Weights of a small GPT-style language model, trained from scratch on English Wikipedia.
Training: a variant of Adam for these matrices, 249M tokens, 4252 steps.
Each number is 500 + 50 x the weight over its row's rms, rounded and kept within 0 to 999. Layers, rows and columns count from 0. Numbers have three digits each. The size before them is the row's rms in percent of the matrix's.

# down: layer 10 MLP down (transposed), 320x128, rms 0.106, rows 35-101, columns 64-127
# gate: layer 10 MLP gate, 320x128, rms 0.108, rows 36-102, columns 64-127
# up: layer 10 MLP up, 320x128, rms 0.108, rows 36-101, columns 64-127
down35 102:598460498527421474477505507502528386520530547577456564443412456582432600484443550532525488487461468473510552515572433554531529600435432471478427493450524396455549426520488436465476567570502529
gate36 098:521470512601521484424509536594501551492518518523494572434583501567509463513528493508546628535479487526491468480533452459580503559439471509440458482466469477515531535490489501554463551565528492
up36 100:502510565602433525460551495555490451461488518491525436509452558437529404502583506487511487549513619470572483452420523462428500431428573526533564605465526542603619582541500509464568546498528478
down36 101:510578493528500462471470552387554599477564534477578425462429475578535533554463454491518598416476448474474525542572485496525464496509539540483527452517548523374537538478540426498485439513489525
gate37 103:482350485500532523502486497505470511458520522472578539480483541446525613507531511498524425460458550503456453395512478464421559507534567405554500562506518551514501511589542586502578535443475512
up37 101:502520524541484532407460482611620481523489562516461553493563550513528544485454494490477501531543469455370447487399447502472489423500486477474580583474494511453468568583570504522509549512461528
down37 104:514520510510526508524458465534516476465501466536510510476434557512456491389484483429545519449454381495526486503538614493495486415385470507481478461448435560451494473498506484546606462460481530
gate38 101:386513606469498442536504574507545587509526541486508475446483496471428518490565430508545468590490449533501660463508594525472474464538489430564486467374496529432530539490569478575496593518460540
up38 108:511477476464415531481423477486573465581533458496432492467514547520488481536532486447529414517513544439581506545463556487361480460540532518524465456542513443522514437551529564367396519511587533
down38 112:437490489534487476461525500433574445497501496438443454564550405440450511607551502458476467547497490509505582581518507392505486446565482482541553478478538509493511516429486485581473569467380478
gate39 096:539560450575493481426493417508500622530537461460498537417451594458514525478522563495500535487482521414527562502502428548474426528484430479419534560601378527568517384458535466468460464400512541
up39 104:515449504594555504497501538496487478446488592474505633549461471557439511499427525470502491512413474648479457481443503468512513642524495571557462427500471458453543484465456495460588525561608477
down39 106:574468469542506411573490508505557464471553526537589466487501491560533540422525411502520538493492643524610481496500503496451569532435553508575515499453529503447438514439462473474526487505469549
gate40 103:435482600479513446502445466492504528459651549472420464434495523565570581464496469489552402430497417542411460485544448536549448488495516430493468580433472457383482475489541453462438573560444499
up40 097:474449597533513416448473467467408456495452513487572493482543588507550504398541475446492497514546495501467589502489558543567508409493450478501502517492425559412397485451412474412486571538551528
down40 098:457501501346556447579461509540472504494462481615477460457460628450501517503489438585504520500560518567574528537513519456456505521516386567514549509477509439516486484437486477486492562493461504
gate41 090:520520551505500453492546470527495496504419511451478428444488603478554519582613501522497449630527523438491568450435377476493435565542505574415510512530487475573575470641511494497438440491478499
up41 099:549531461514462583457408507544483471556484404490451518471452463526504504487470489567544456448511412478516402544549521620479570456569530454593399448484526478560489484451512574458459415509571482
down41 088:649488434531490450520491527588490419484503541500495527484496512492561520498525476455393503496572459493456525473520487519538537491483471455518464538414445373520451437590573473559481537523496441
gate42 104:631530538542436422534448454456487558448511487410491538411525499587563526525564537429569536415406524523476489445431473541476483590476569481586555475522422446500524475478469543480508495494501497
up42 102:480481443441431484497528463522599418522582561514484512493488500502486408572497508567503476507515488505533483594481481549485430504470479437450426519460549480550459471528513432449462525517447435
down42 102:417500533482521508519592616505427464541466529558363499448507535531382524501411451499488367510519495512481531518545523492531567501525480500509412545483458571520411592457648499513502474575528409
gate43 106:438423450436535469541460480565487617449509471499480504482571485426511512550564449515509554465464499562572517497511523547479346516487481462448382571527464529590507459485478564489491480500538564
up43 108:476573502447458548435509547506490442569545432549483478439396534429504479542571479543502606539563513474515460477584497526420540443543426492500506475590543414489524535491537484476606514502477513
down43 108:522574483489522490479549504500530438574580406447463485484481519532510464588516488477485577523462529491475432549576419504502417447516506439430431513463489521617529535457458536455418473511548508
gate44 098:563467444478491563453447456621508477452414453440505594547552623527479556556509580472567504499510478462527445457498483576497516484583448416455457454497429463439580499453491454579467488609461569
up44 100:425535459500541462492442472548513462478485529542535513530459567459546546414469481545528484459508461446394495500460460513529452405479464547467558486532532473546520473482491495452542456524568458
down44 104:550426458507454549505589466414403407590435579537510457509496468460555498499574494579430553544480600575594580501529438534446484565578507407481585500599507450542435505466541488530478569507496503
gate45 104:527467480499400468457454442565568494539600593475448559530532554546470510509519452557485479392477488401467524481464463459485457471487575480517524561546406393491478457564517493533447489522446523
up45 099:429562493522410561539459467533455480425426553461464451541529462579445558510510505377427513548537512522477458513511508449517525516488420471385582490428497395497488457581443507623517471545411486
down45 108:531521482493397471503439511467576404616506521499419462515468535531560529479431467465537448544489493507495494508481441512533513438583414535538460539463494516431460559398491505560473482433468509
gate46 109:468527470549506514544455580490502496399473463482484469439529398482515568495565426418488534462464522589452511519514447432458475462439470374488551466575530477474510501517471383478479445531419473
up46 096:525548496432491529436526497500507465681492489490534500467513569509487561496445557460497499610498540439477546542524546536499520535593481485447476453504491424436482524528398535478505515529402478
down46 094:452549560527526482439393408438455463527428561579610549588501458521440473503555508494467523461425536493498479528516573499582465471497555437531440415543529537399435524393540476562489416467586545
gate47 105:505563534518597537543398540543465528489460525416479474549539564502563431484500517471561572475478502455592511465545518566487500444584498553432636551411411467522413504501475483521504534529411551
up47 096:526507552534513522519432446487467451499365601572483525525402442535513476524498427422488517566500480510512448460456530582504589495532521571457474534508435412550493486484459547434493551606505529
down47 094:514533457519488424526539463518571522553578515519571444496508467489517604524577455498488565483583599503491487488463465424504516491506533599526508542517486475500438464495385527560484501559500558
gate48 115:497542555490423502584472441433494585477469515512531503433426511517545508587546514428494555480487483421520568478522539563528437466506447449564488471534542410574426481535494437449431599540518404
up48 108:505542529409526434553526430608440553494477498535502451509523460508410600479573481564527481482489453505505473449496396585463517519550450520500519439566377397561594487453506558448449511480537460
down48 116:436543539537491447538566510529597573445519517526538480576512518475501553474382543521511457540575475493495549519433468473547480583600501526452474500527399443447455484541478545595480515509400530
gate49 093:530614504452522534543510495575530514455454509491421497516507532475544503556524490621435540480569461507481486459492435463581472515522414503441469478534456574617497467443489502520485534522527470
up49 089:461447475566452433496483583397562495472480456568556542549526441490499504524619442507433534463486424439477449526522535466515424439464484456474428446527470491392514578477521470529462558535512550
down49 098:504582502384542515464531482557446519508508487574517470483526534430450520551451476479593508473582456485519553524473453489543454447576496469479479492404443503531537461523524508402429514432503435
gate50 107:525482555545487624591442552484438505548528509470449525478491501575456521460558500525570433504532519411459535423490387469453451535496545333472519548477526513460601380536502442485496541558450490
up50 106:501486453568437473385464508443401493560533514559498460560546481515465426533607479508556551448486495513498436495480518465533463529403424538551488508592525530595439508574501501457560466524523526
down50 098:573485451505465536558510544478475454456506598511511603539482470581487552486546535469441523518503522487515536475601471555504497497457508477443443479496555437521550531494431467450497455542360446
gate51 104:577538551421467585455399514508499475519567516409501556492496534457538487501562482462562505445529484483503513508505498559488407540463516556489474631543475451485502439553573487446492460486434483
up51 115:584531556587494493471460493490534478586477468500408544480490495536483458423505550498496447492538452414438466469540483522462530559525451494415477483481519434498541523658520544498625450471498433
down51 119:625512479576422460434579463481535495481455426487461572491503591552506530460484609508547545475543545489476528572524447519522451461458529469541385454524520539610527540453479496550415536585559536
gate52 101:531472368372502509427437545415526553519495571451543528443394545450552537561441603505501484500453548478571523511551539531449503506500469594467543473482483497427528518467558530472501502472593489
up52 089:435463405555524561531479493530501372491482490432458574470461540487461499461562544505517633515516465516547484447537481493474520424477427483552490475515445498511559593508463476475434536493540485
down52 091:474557551526498392477557532512438514534460488517597479517458438502535532531523380488439459477530596498546557499442398528518409563489550542435574587497475521523411442505589515517509539465481468
gate53 106:494495490437588436538502504389500532499582482413525511513585545440488509481485584465603612502530482512474612367567476606586551442407524506493500520493482430504478513441497432594442501573442496
up53 101:488427496545495533520451564554445517591442503432526514585496515477391465445470518415417533571460473504460525580559478583506445485469456560493541584522567408421523499586526567477478584513458479
down53 099:562573531429478501444519499488457565563475532461554470571441521470422511419505405447495492526488547495471512472447446530515417546551508501533446539409503492661422570471572438580505535468481538
gate54 103:445511525400472528447408506451540421579545454456462486533449523505553446551510434429490466410474519451497504489516494433476466483576514497494591523501546482550356487418479529402499542456489579
up54 104:557522513434518531515448441516506580438511474591522471439486449391440461453514512555471435529487494454480449524551496471531441501507564497520613482563455516505496442514517536434503612466550464
down54 111:536483497482550446557511514486513573578447422491524564475438507486485409440474572547478429488533447482527457560517476456567434542522542512534411404594470489577558503507489623530493513469472529
gate55 100:530459464491580455538556551581582535465430569436510542524447540445461466439469624542501427499486434527473486515500485542574507499469498487462556510501400513509500427553598466593459460483529474
up55 083:472539525513503529495484596454529473497504467551415524538469462539493497495577553575468565553497374495458532486525517539467515496468440509549483463419442465530433507527467638539511461498575536
down55 089:456481595488552522540488463498515527453522527513566507472491531484531440517456521442436472380516542560578559469443504610469485421518574520377407508591503466449548443519537436594547543454482506
gate56 098:515455538499382502548484419522511534496544577521436499416478502413473498530535534514525446505487460412460502582465552537492473508541500538574504470617451467567483570527461537450506566485509404
up56 104:422517490422630471536443479484601546474576468452491571518506535580451540478510429519553500476453544508538513476454502502509506400567538463475447538466484400419441605520535595552483500508517538
down56 104:506555520461470454472513529449545472523468503459431531526497503502485589517427554461605510440493464463507525439480524525421571493533488506489506500537480539414524473483573502525595472508518455
gate57 101:541473530495518503525505511389515548489459440485426403481490453531503548497530550492601506547568549453529500466526435504507411456577464430525521562517483412417505542446542527478480562464504493
up57 102:534508482449556473515564523551433499512498496474613511459503574440441426473486441572597550401474407496508519503526508465519517581428537496485507400463590459407533485416369475494570495513507447
down57 108:438454487425352473408538536455479577514563444598503452465433477494511510509490476636468470464494470439486521544546477523498521572521529473527490403499450546468457523451580449609478461478506456
gate58 104:569490487344557493513474517501467554413489528487430479538495470518407521512530464483470497524488473460610457474549510558433537466470491521543479523428429604488510597521514460429524440509539481
up58 105:512398573494487519450516549421555538508433468584502541433434528466515445523497478609578465488503464489519562480574498413480538595507443479462490458529528450534504437477598477531526442555523438
down58 112:520564500421489417499560610428551443460554383482447430485528574512463434523588539520484499548430534436506493481478515515492572471589594497511526395501490591510468479503518632490476481496488592
gate59 097:599473588536524489518521514607497484561559401462542529483537506497443514554559515409618443456433468472475471474453461534488526524505444493503570494502516374554503494436532492552471491450456469
up59 095:506475456546576509568496446489463410481553523579469506484559483507505465502593433534490479546434472459518523544489489541589431473425464475425465423460587566494526555419438475437477548537467428
down59 097:474466485568420543448529584575571470499476493477559510536582496608480533474564542546486525531578468519493440541520523505506464533525501532500509463462475436510506504435566501480551541472624542
gate60 099:543499460585528501546521449446429439511572568501549493494481468548502441530621489572531483553472400548471531495490488513474547459535430445413471545402473448485485510608490584581409525469474443
up60 100:422481459395390566496563545379496536469484505547418409486512481514539572548476549546477566480439554478534484493582484441466535464469414485544523454470449336450454558437526548465541473542610458
down60 096:558552398467576469521500547514397489497586496456482534573522461517440509446544482504523465411515589457493519517547522470489470607514513454494503488534522575476577429530555587402487586485509486
gate61 093:505457453535555505574436488451482407519573491471569515453596523624433518526440459580588547520508523525478523532495566474472533425520497464513505533359556526517583586499511539515558570510448468
up61 086:457422492528498662526416471469519386522453434571542482541518557530535491486468508514453566496535533499504445543502500584538523433502513499399461478534524456417500500460579447524487588489577485
down61 084:436563490455550482512548569514400517460516547520473536494498516562592548595466475448547497513439395462431435487550487468571482554453463505445466537503503457551464443508548474576470513576474560
gate62 099:462416502505408542549478575401493600523422503546504498504561565518453473499429482524491508399416488493474548411504589445420552476543524470505434549495467589379485536474568513489501348472497540
up62 111:551482480543521538548427568578513553450466480533487579506578504475413476462468513615444414496507542563552467410495538397423498535529500437482463447470395551463449534441591521461538520528616481
down62 087:528500464574553435588573464484545511519508462556389463476448419505504486589510560496556519499448499474429439477458507520586414454560467432500495486509582519530558503490484461513452510507497496
gate63 104:584509472480520556480407577499548594595533493554526542570462566464533505464556454559526533472489584551487390522511511578524552450415459512537505450515647565505490402526485477385447578515507484
up63 106:446471484537382449560629524501504475509511462558491452521492472474467476491540509475473455559424456438450527554531521382542396525486451498394431472523427548491455551521494537499514441438463508
down63 100:526538503486459490519385455405503455470497571543418530517518499468465520523544447572547429458477433522518475507489495481450498469473491517398558552531484411439593470524505559472557472480541555
gate64 106:534512482490503579442450439417512451491530498534525519523510441547433616596495453558398580523450482474488529410578448500526507547496442493553491554451517508602505617457379606544535448545484548
up64 092:548453569417572568587418561497508512444510455447497591503579455483433497497401519574583530447462538547532550428491568578499529455530437491432455487474491535439533479468528559423511572473578548
down64 102:529450513521471511436479482460464421480560549552459453467524511516481524531592514476580571547480433554506448446499535475447581476491491474577437514488444502539503598451379655538488517541498539
gate65 094:569528539365561492575449452480483544525433570443456518544496625439487545516451582559563477466385490521533486404534414554525445448515516497562554555517571555424464493510524589506459599419529558
up65 105:538456542526484539469460414592444558550447506590513470590536502505523581389458538488499457504490496618547471436505511507627485504403524511572428594466545554431510530484438470538475467615525443
down65 099:429486443536468430448515559444528425502372467469457515500488447491443493532479430408398523477599564541457480562559437458535515531442460550583461490473386501510475504424442459512530461506433548
gate66 101:571547501555410548482412476507524401514559579490472506527556502573484485509490373478486502497515497472494495460512505527574571489463559547509529473470571395494351464432440458471528477516517473
up66 104:432456459474456571523486411501408483456493565511464495476464466596539596497451491567549474473493599477485536526471442406418514509421511530472500453454489425447507513490525442502472546618492512
down66 104:518424530416477452505478494503584495470455530476458562478560447485579549445477562570515503509445311524533504556498478554515542508515444565558516487465526541487574492510483496459468569498458386
gate67 092:556497487404537459604553530408546447444550544480467456497553540520586504464439455568432471550495489450468534538559520490465498580491549503484504492464501546591587425471543572459570445609495418
up67 088:470523478491499457525461468544456448464495466527589423413520574446472449499559470425502542478526523435524486538411460507393541487566454468466555451532513495514531516511494510470467441452541504
down67 086:480478459463504544508500433476514426486477545513456479540505468518529589417355449479458482536483545459507528506565505402587563554476588390485491466562561530478516464508582474469445456511454469
gate68 098:534455482514484385575509530534553598494502471498457594469492462481492572520583555585509510441375493485525544427518499510518476408451519528504405573517540553475462409554467479570493482409467541
up68 094:578538519446511500458495468453503482503469437459491480405437443468556527601375443528497515561418527499457441528488460594508454462432499489543475466457378499608506522484444511565532475458496472
down68 103:588502481585470498412395410547473656534421500469491483454449477508496453435582388411506532449497527469474534531510540485539508625516560455451418416436505548461477513505541499460557514489515475
gate69 101:440504618434506505610507529488401511552462526410510486498588567460540546429515542457547532402433545514482514472408554531504519475491589546557576472566439527491491582493505504566544550498550493
up69 098:508532516545506577535473509521500518577496563440585525509493531452547494492495471538494450485445600492519489515433584521535539419436655534464425447522453595587480499487600494525513503524484573
down69 090:509514563530543501494589563539553484513486444538412511427474558503450479568458503537524402535544501461481528526462453475520537546561445566454511538508521557514603481448393470553527582464460523
gate70 098:524506534522429491508473486493430514525518521612575506558508492530561420493497462542443518509488533446433466567599523430500559540492474507483458557425552498504443444523504501586538411546484514
up70 094:441491452517502543508491521479511501521543453439479451486458447552514492466542549551504410559579549410546503532453559503503505421562521570364566523443480500544433516513598506484568514440525523
down70 093:527561529474458460522577470559441483543457546559531513506546517440456470534482619517421557544502526469418540546478508585577434507591448474438488508501457512450519434566487471431488483523546500
gate71 095:476447483556522553535516545469452487476425553451542453549525520621620560540530445510485506415501463458552580412569550505534525557466502442552536429444565487518545573517556378526509523583537569
up71 107:565601540537452541498581530540531500536472496469505505517498532422465405512547420493562432536584404458542561502352522482465504543533498536505485590571486460573448510513520466461501621483453515
down71 100:587453510566505546501455513468466526431449532462536502540553531588539573482525508461554476517447501493463540395531509443513589555500541486519496465517504490444488599463483364439504487536488544
gate72 099:454362577452545600512431568571516417478608515393471508480512493573483515579467487449515501447416494532458498538574557513529548441559476430507489484434502510521422439526518515480502529528553453
up72 090:508521493554430448459530415477510506472572542410579455443400443465445508460549531484503434509457538488579559460339557471533551544564470523490565462510547465493551480529576459411364514526455510
down72 092:420461515445476544385466401552530458504507395445506547459510402489528516520446482457430476524485583502504519525527513615535509618474515391462442497490564553449446596516498525499451481453521529
gate73 095:518455559513431533454433511450487547511509512487527479553476489510498494548583600510551494528482499530626547520495515556423526484527522468523469424435370532533542640513437551536443474472424439
up73 103:538560497510500438389599533581508585457404464588420575496491556448496526521452474535420470451492428512545578510544566433528454432490538490388444508424550501548434469515530476569552476453502443
down73 107:406579449424521532456493486540592574477464493437544428569450477516439458582556465550503548583491428525474412422496493600379531564609547542451515509473462400584515537472413578557499527482502498
gate74 113:550468407529429559485582557498471530422515548523564548493496501499545471482467535475598535513492487408505477407493428544543402489565442442487491531549410492570453442510521454415431487530455539
up74 099:509602512365516486572495562492524604546458529483533561450516577528510562612512535489502461457514480479442534402467457424558477516476579501458510461556419540493478517517592539537416508514586447
down74 094:446380417575431544537479514515523395452497540523446580566527448541476490462557487505508606515501454460451535572501478489512510469493434480468335501522524522485474510507488455414515448570431615
gate75 091:447462467513489476460484564521549503501479396623526583535434449561522506523527544518486559508506443458496458520513417563553465461343505578386531561502473490478529510585522503445529566493466437
up75 094:507497490496477515425514491530569548536438415410481486473443414480627465509497483521531518531573478437526527422368500481571502477394529523594505640408420502582498500567613475574470469519478493
down75 098:523533476534504499465575438399582506507526455554508588528500597518538424610455538501506465567525540576488409493476467434476476559543499525494516574533562613636515475505552480484538530526538438
gate76 091:435500581447514582524446606525615518424427480525465478521439566508439457492494514564438448547448474468495516466619555519536489483613493500481521547581465492476477563639571493413493578486521484
up76 106:526528521486538467470494432502572475574499553521473484523543505443541540530524521583506482449451481465596489542540528494464552491552557495496575559512603562534527428401485564556560526437486488
down76 106:521613555469495462565448463592541473541474536516458517494421548548349470487542500589510549482462581504509419515508493496506506529546495488516560565584385420512497464519521529475506506445457593
gate77 104:527592508487542428560458414487475555436507553396507471472507483496482544560594532417543497456458543551494525449534432518494474554506534493574555591552450493507467560496493545428514519450453490
up77 107:517500452502477467449427454425481487508499592507514561493483519443462405520539518523447481530433443495398569463591520443433456469484502515482460502599385467634491575537573504502392489465502456
down77 110:494571517511548498528590470524519563499486500440492575457587470481394510520501550492524504477538456480435422487443484459519514506531524418535490468483434425516536417461498577524482433605450519
gate78 098:397585526519558469538465498540485507419491580563460554532562500477487483456482443419597436504440427525548493528537483545461446461518457507549516565490467496470538513548532576407527387575439520
up78 100:476577558440426525599468467506442484503479456478474510489578493432469555461492492440503460547500504524494514579496434488482595489534369570427536537550463557458548521513400537487479500410516484
down78 100:448579484462446537519512435516525478503489585494375522515492472530517504408468552526440451508503512460440517563510431533533567560582459501615546575513552398482516477543556534487401493536487501
gate79 099:493428496457477471560492537471549490492492577453618409515520537494362415614446547408577498554469497475436528494471623424528557479521480494547521460475432509544463542412428575458486500579393553
up79 109:521442565481483518439491434423411399463558487519490596493547537486514431547484429462469502521568421526550526552445487537499547464491483510434560515365517578496468434469447456493481557595463493
down79 108:563500410484463434442565466468464461491524509497523480465508460544462500480443561434442486525514533527504372464503457495588415532565441526383465500501448434561508524459496552437443488499558504
gate80 100:576524584548497495514476439496492542549587517562526498501478470373428377461482570432506543457363508470397559427538505469488499504557480475512531469569494450543586490480535614465527529555494541
up80 102:437500563528536483527411557517554540491533478492527521494578512510451489514479459423495488491384592553564478456435587573494596521510483485529544506458493443566546576495569469565520504559476576
down80 094:573556462536488612479524456597493481538524435450506428607583547536592551462483483535441531564581357531495471524511546468528466463565484480482452461458479493483454443552457471482513543499508429
gate81 100:485530472454455599572500553519554539530453531535431528511480539527585582627448459575509471547499536528446586534551428493568462481537497513571537485527490467485466507543503482491458560488489491
up81 109:506552561547528451490493443487512498492562514519526506452548510552413594479531386521551511457546590534465464577466457530514514593452545421555451473512473470524465380552433502498458507531498529
down81 115:464513444508590527496501516505429555496549566575472578502547561521460486463473440553480455417507547521497606521471464506543529511419527497375560555484475535548545609626398425459528519554564511
gate82 105:549522508516518586485464538459461462563467598467520555492502428537549514485544459519522502454542413442590451443526560545562511445466474582588518537532571555543479451370430539513445554503562559
up82 111:496538496538494581381499582506408467394482417491597443528476492437579579521515463428487493565584438497472506480472508412513454539538494506512511478486534551586485601501493484485512565473550544
down82 103:532502508515469529563487553484398409526516510431509412515451422472460418435420531396502512515574534499523506542533503588444501469397418454521615471457474556480499454508560385494514523508588502
gate83 098:534543525459571564519504542568528512487496512425507567510502550511583428442529452505490475438508482501493586471505502493507481495442446525582453496514506531471494480443519356487496550507559490
up83 097:515440487453517528485563515475533522495504594455472528477557495455429545433557534529483505576369495538491516517463532536507493506561467523547463519486421515428528490438524530411454450522497485
down83 105:557565486516515525575488533571528502524401488572523590501485534461492485499474494468636511484550487559442574494469409558493540488526408458447412487481523507485536494523434510571519570527509495
gate84 091:493584540523425503415506531473454558488447515482521502444454461506427503369460481595479529567545493467484552529481419497491515476578431536456533531528416557544503431532427564469433520463435407
up84 092:436430473546463412612500475538529496418519580452448488494513404602423566459420456453408459456429505579572547596600500492480515486454494452545456459526523579456518590535504470539543524441554501
down84 089:550377517592504533437462538404479539360463350489485499512538524500479462559465519429457493493484493514525479551639509606402538564475461456489570493574545475494540544497610481494421550479467512
gate85 104:466489515501471606412495570486529538508496547430496494504556513542428453530545485607451544455438541521421573460535531529548485596583514464425497526530551445444532453494400489406438552426490513
up85 109:577499526544546418541443518518446404519537489388453491443520576466584468439458454425486447433562498424433467600478534490613473488460597519520518577552549538500485541502443432462458445451480480
down85 102:487543541502568457540479482419470379430518504480490541489426479500470390407470458472521542511456521507490547466432566412450471485467520410591515487573441475513486464508504474506482539482516472
gate86 112:543525474505546415435486464453509492443467554502510432422495558437548430552544489567466482495472490487508475452463482554580468538526536369469479500513439524552510530560435554486561545531475510
up86 102:467507585551524480544431508526431536564493462435476469566507394580464536509482527464516526539509588524431512550556472538494533401567499622473483473584597492483589517443560498525546479447497506
down86 095:481527456557480411474581477447568509414515532474505497545515522427519476510513551543441531447452409533542489502449454488568467631482477446528483526523502561512427491527446544532451598536543572
gate87 110:451398552519425528489532572423486543501500454569509489550528518559545519520545539523573482399530493537485445477585532494474556585394513501405612525464508468526536499320461433526460544474439555
up87 104:432549482481579489544402477582530521479504504512592486418423501507503546453580471532516486508544418520491497530561464404484511448481529409491476423435565479492474462603471507522353491472505555
down87 103:468537443605443561531448532516579505452585553462455449456483451617496495430538457425562447510532484416566547539466595465558496583535518497427440391479498373484489437526520453538384532532467543
gate88 093:485424435530473531507512547521480506349486510410533565420490478590430522490489601470531406546432361493531497433610480490561505516504430588416503442472512527532538522478590518505463457484426499
up88 107:455517550555425451567477511526595497484435417425505564488528518410452533499481462464522501444380484437425424526526525520383504557505502509466527459456480458527546491419519492514480512475378505
down88 097:432447520516510583513504565448494489475486474495578575557575449500555498489525548490551471486423477514419521461524502428519494490552525552540535518444515497470534470476499529516431491518396415
gate89 091:475522466422459538609567443444567564471511455419462514459474506416541374580480544495479580373518487489466538524510509407456482459568472590516552504531510572478496497540518587537510495494492604
up89 096:481555450474592456509442547503504536540513541419537479511459520481555474496477654551450505444391564479475538437462512573476449565488406481551469478583543532554544517524488502435521491464525579
down89 102:441518486534438552523492567460540459462505488516474486515520499498494496504530514532513460473510526450484550543447475435425457597546445520459408447594539562406522531531448585439545435482505525
gate90 090:473517565491484511589443541536513500461448529509434535515461505510486486508519510405511514498530421490592515562624536517465429480499525555545550490519492491532465514434511417540538444425505520
up90 102:440578533533593457597467441540420399495511545456517467469500425520531577372545486488524426508449446535533453578521529531453456522527523512515454492549469556509574562494504520391529524382446427
down90 092:559540493555517536523512423432494495581546552609431462557453460430412486517508601533470519412536502545468529465478444454491541508509496555529568519470526511441514534513520482361563522534527439
gate91 112:435440562462573525556483602417478586523557495549446467500547548542542565521542473579488485566458530430546559482589479434438393495563537486474504513501485490477526535467469463481470556495444465
up91 100:411485479511554460589487488544464606537547513467429531483548524469528499470482512534473511511480532515521565453491407529545399409548404467512491584531438557533459467607518530539419464499463423
down91 103:516571474460497478502431440464482527427480520433370548487550537518553540467380530468438491547450557544539455460531485537501452501508532499541502501491504607429461419440502546510598504536461432
gate92 103:543432630429479495559472563512521467550489487422540483497538540486480515610525494553574480551487501493489609503569555549520529492503616438558538456509536583535513458491534551523461403560519443
up92 106:506392545393417419549461466439485442505571501498545463541550531391565510460388488518551520537570460512547534528440405503532543552438516476481510496524499523391510578417534520530505494559538466
down92 106:565521479553528509458432505505554415484465453555485541585502519522518412533495435420571478503548553514499504541525486492455417570555511519422549590459590464492505483536514450441530529505569489
gate93 110:499537480553524538435438578557424509477451510437540485491561546505463469551553529454583552507544442454557537484516561402486511517539543442542567513447506576546444585444474500449361521513527472
up93 114:558493424553454531469533441435417483493552506514432537556533594493439495466467546549485499540519591499486367492553528580508482529514405581462478503562456451430580396500539541464540501480426495
down93 113:620551379506464549413488512539514486491548590484565586480465545426429456528519497473489569471442551563631416535518521607496454488469522583536454515435506413482555524449505562415520423453420447
gate94 100:484454509513481529466483474474437484491482478470484572452419514452481500442544458494486444404462541476511525593463566537426508447535520491471550435528606482486431441464467444377435519484452511
up94 100:466595494472481398513401507531526529556451470607500537483539507437465470506502486616522544501400542522447537526443385385455482529461433520489461513540497507452398457393480429509459544464560491
down94 101:483509582511602558447499523512486476502560457499525576601630482484450518551574506498466507540528489447590544438539448587512420575454526452444534491551533484540563521424441458561524445485601492
gate95 096:566563515522522523516495565537487531528469466522506426518590507468469554599510473422605597483501375431552547506549494571505476540577540424514518559479495439587520490476523525428456484445563472
up95 116:487562504419555543513474447522531518600474511446417503532558542502558559527495525550456545457493450445479525532503468507551501500529429474415496542570573425488461530545530570491485527471560551
down95 110:531566586459461524558525493541528462445510524555521523519517499506522569531490510501544432539601420361549425498476480534543546440498440487483481597599469506504435460544564431440505492474528554
gate96 100:453568473498441547373499448382653445555514543572420515515489449537460474557553555521467429475514533495536427543518607466528511478494491550486565479506492481461526452428513561488591562510433531
up96 082:437514431605489482462611522495500551508481525566556483461558558467483472559522517428482519530441489492439464429460590441493481505497538501477568512509438547407562556553477588494560571414395587
down96 088:514524456397475425544444547530481422467514529468507553465478487519509543380379576537487450515530541490525590510576488632431607535508530532516429519473524536499440450542490473564443498546481462
gate97 115:557529528530521402521548552563599482553532565557419493421458520502467474524461493549562516587496493521497495567586493548572495599509484522506429496500591510499511477615542530439461501532457411
up97 107:637416492503611536462542491544474486506414454460580493518517499458541531428540557490481568458455435484518510460473533487495467438492529427538484487519455577487508579429451356566504534441471558
down97 087:440522516525477496500515536521575458584625459470444388520486532380463487507469514498518530553482427544469467616556499513497499539512452528499553504454573502499498630521437606415521525501464439
gate98 103:450541558480493606519475499520509508558493446449493495472463492479474442494554543479492554496530463366493492389482468447466564460503478434538464440438523462531567496508464498583437460477478477
up98 104:533528532464534473454446546538500540512558561511536442434545483556522539503514438475467499557474558510542455603446432510503510559639498610564477460485322461540521454535526572550552414462442447
down98 102:465553551454525533482472519474548504504566496502550529522562462476446552467416551461578576446529457535512441595489628529512513464524426470532454485500530543512553548437424614435473408423445540
gate99 088:527516550475475527469468563493555502465471525535587546452530493542402512639471473487578507472474451526504470405507560491587404424435484464543419576462488501420485532481569469508522442493432456
up99 105:515546530633430520474580476532497550529408482459449549416491493503428544593430484444507507532463485460455545479573494493533468589570483607428493629481537492498468407605528500534477493497449423
down99 100:527469559553496481552474502631472532560422604436371490516542524503468504472426476578487517547485525429496462474484509493518489599526523594414492447411458437481618465444380503578478468451505491
gate100 098:538536480402593565487443485450537481483577543432530532514573526410625577454536438512459555521517523450509512593532510495507499508589464486478442535344513586448503517497484520466516525434473464
up100 095:530439425553462484420550520549463504521545459544524551497506447558450475514510595434517425544421405489519505485518602457524515488476454495521553537488517509658432516534513519490465504631507533
down100 094:499517537501522497429469430443621499452519500491526522459497535397504468469543487459479383466513487499453533476425537490475561513493538538525494513472487514455518419402532433562525408499518455
gate101 101:536539511472560494494525560466433493546564596505551541594567539453463624445538487572408484451498516417452591459444498484383460478483483501535418571548411492491567496518588509567448456525464498
up101 106:520445505555569503556416454524366528562491474501405558454523468557550480480570484494494479470459568526486457522543533507506543544442516576478408483484563518512501430487516528486487578547422513
down101 101:377390503560491507430492409527498500439389402509529504481540534429487457626546499493574480541477472525521529481589498461543491491543487533531405479602456505563479593503517460543524547547525496
gate102 104:656537513440485457468442464534541589602481451498504512393521552409440504446485486432529414465441540519491468465503600478503462477522562433460573488521442470565451492503461442508483451547500555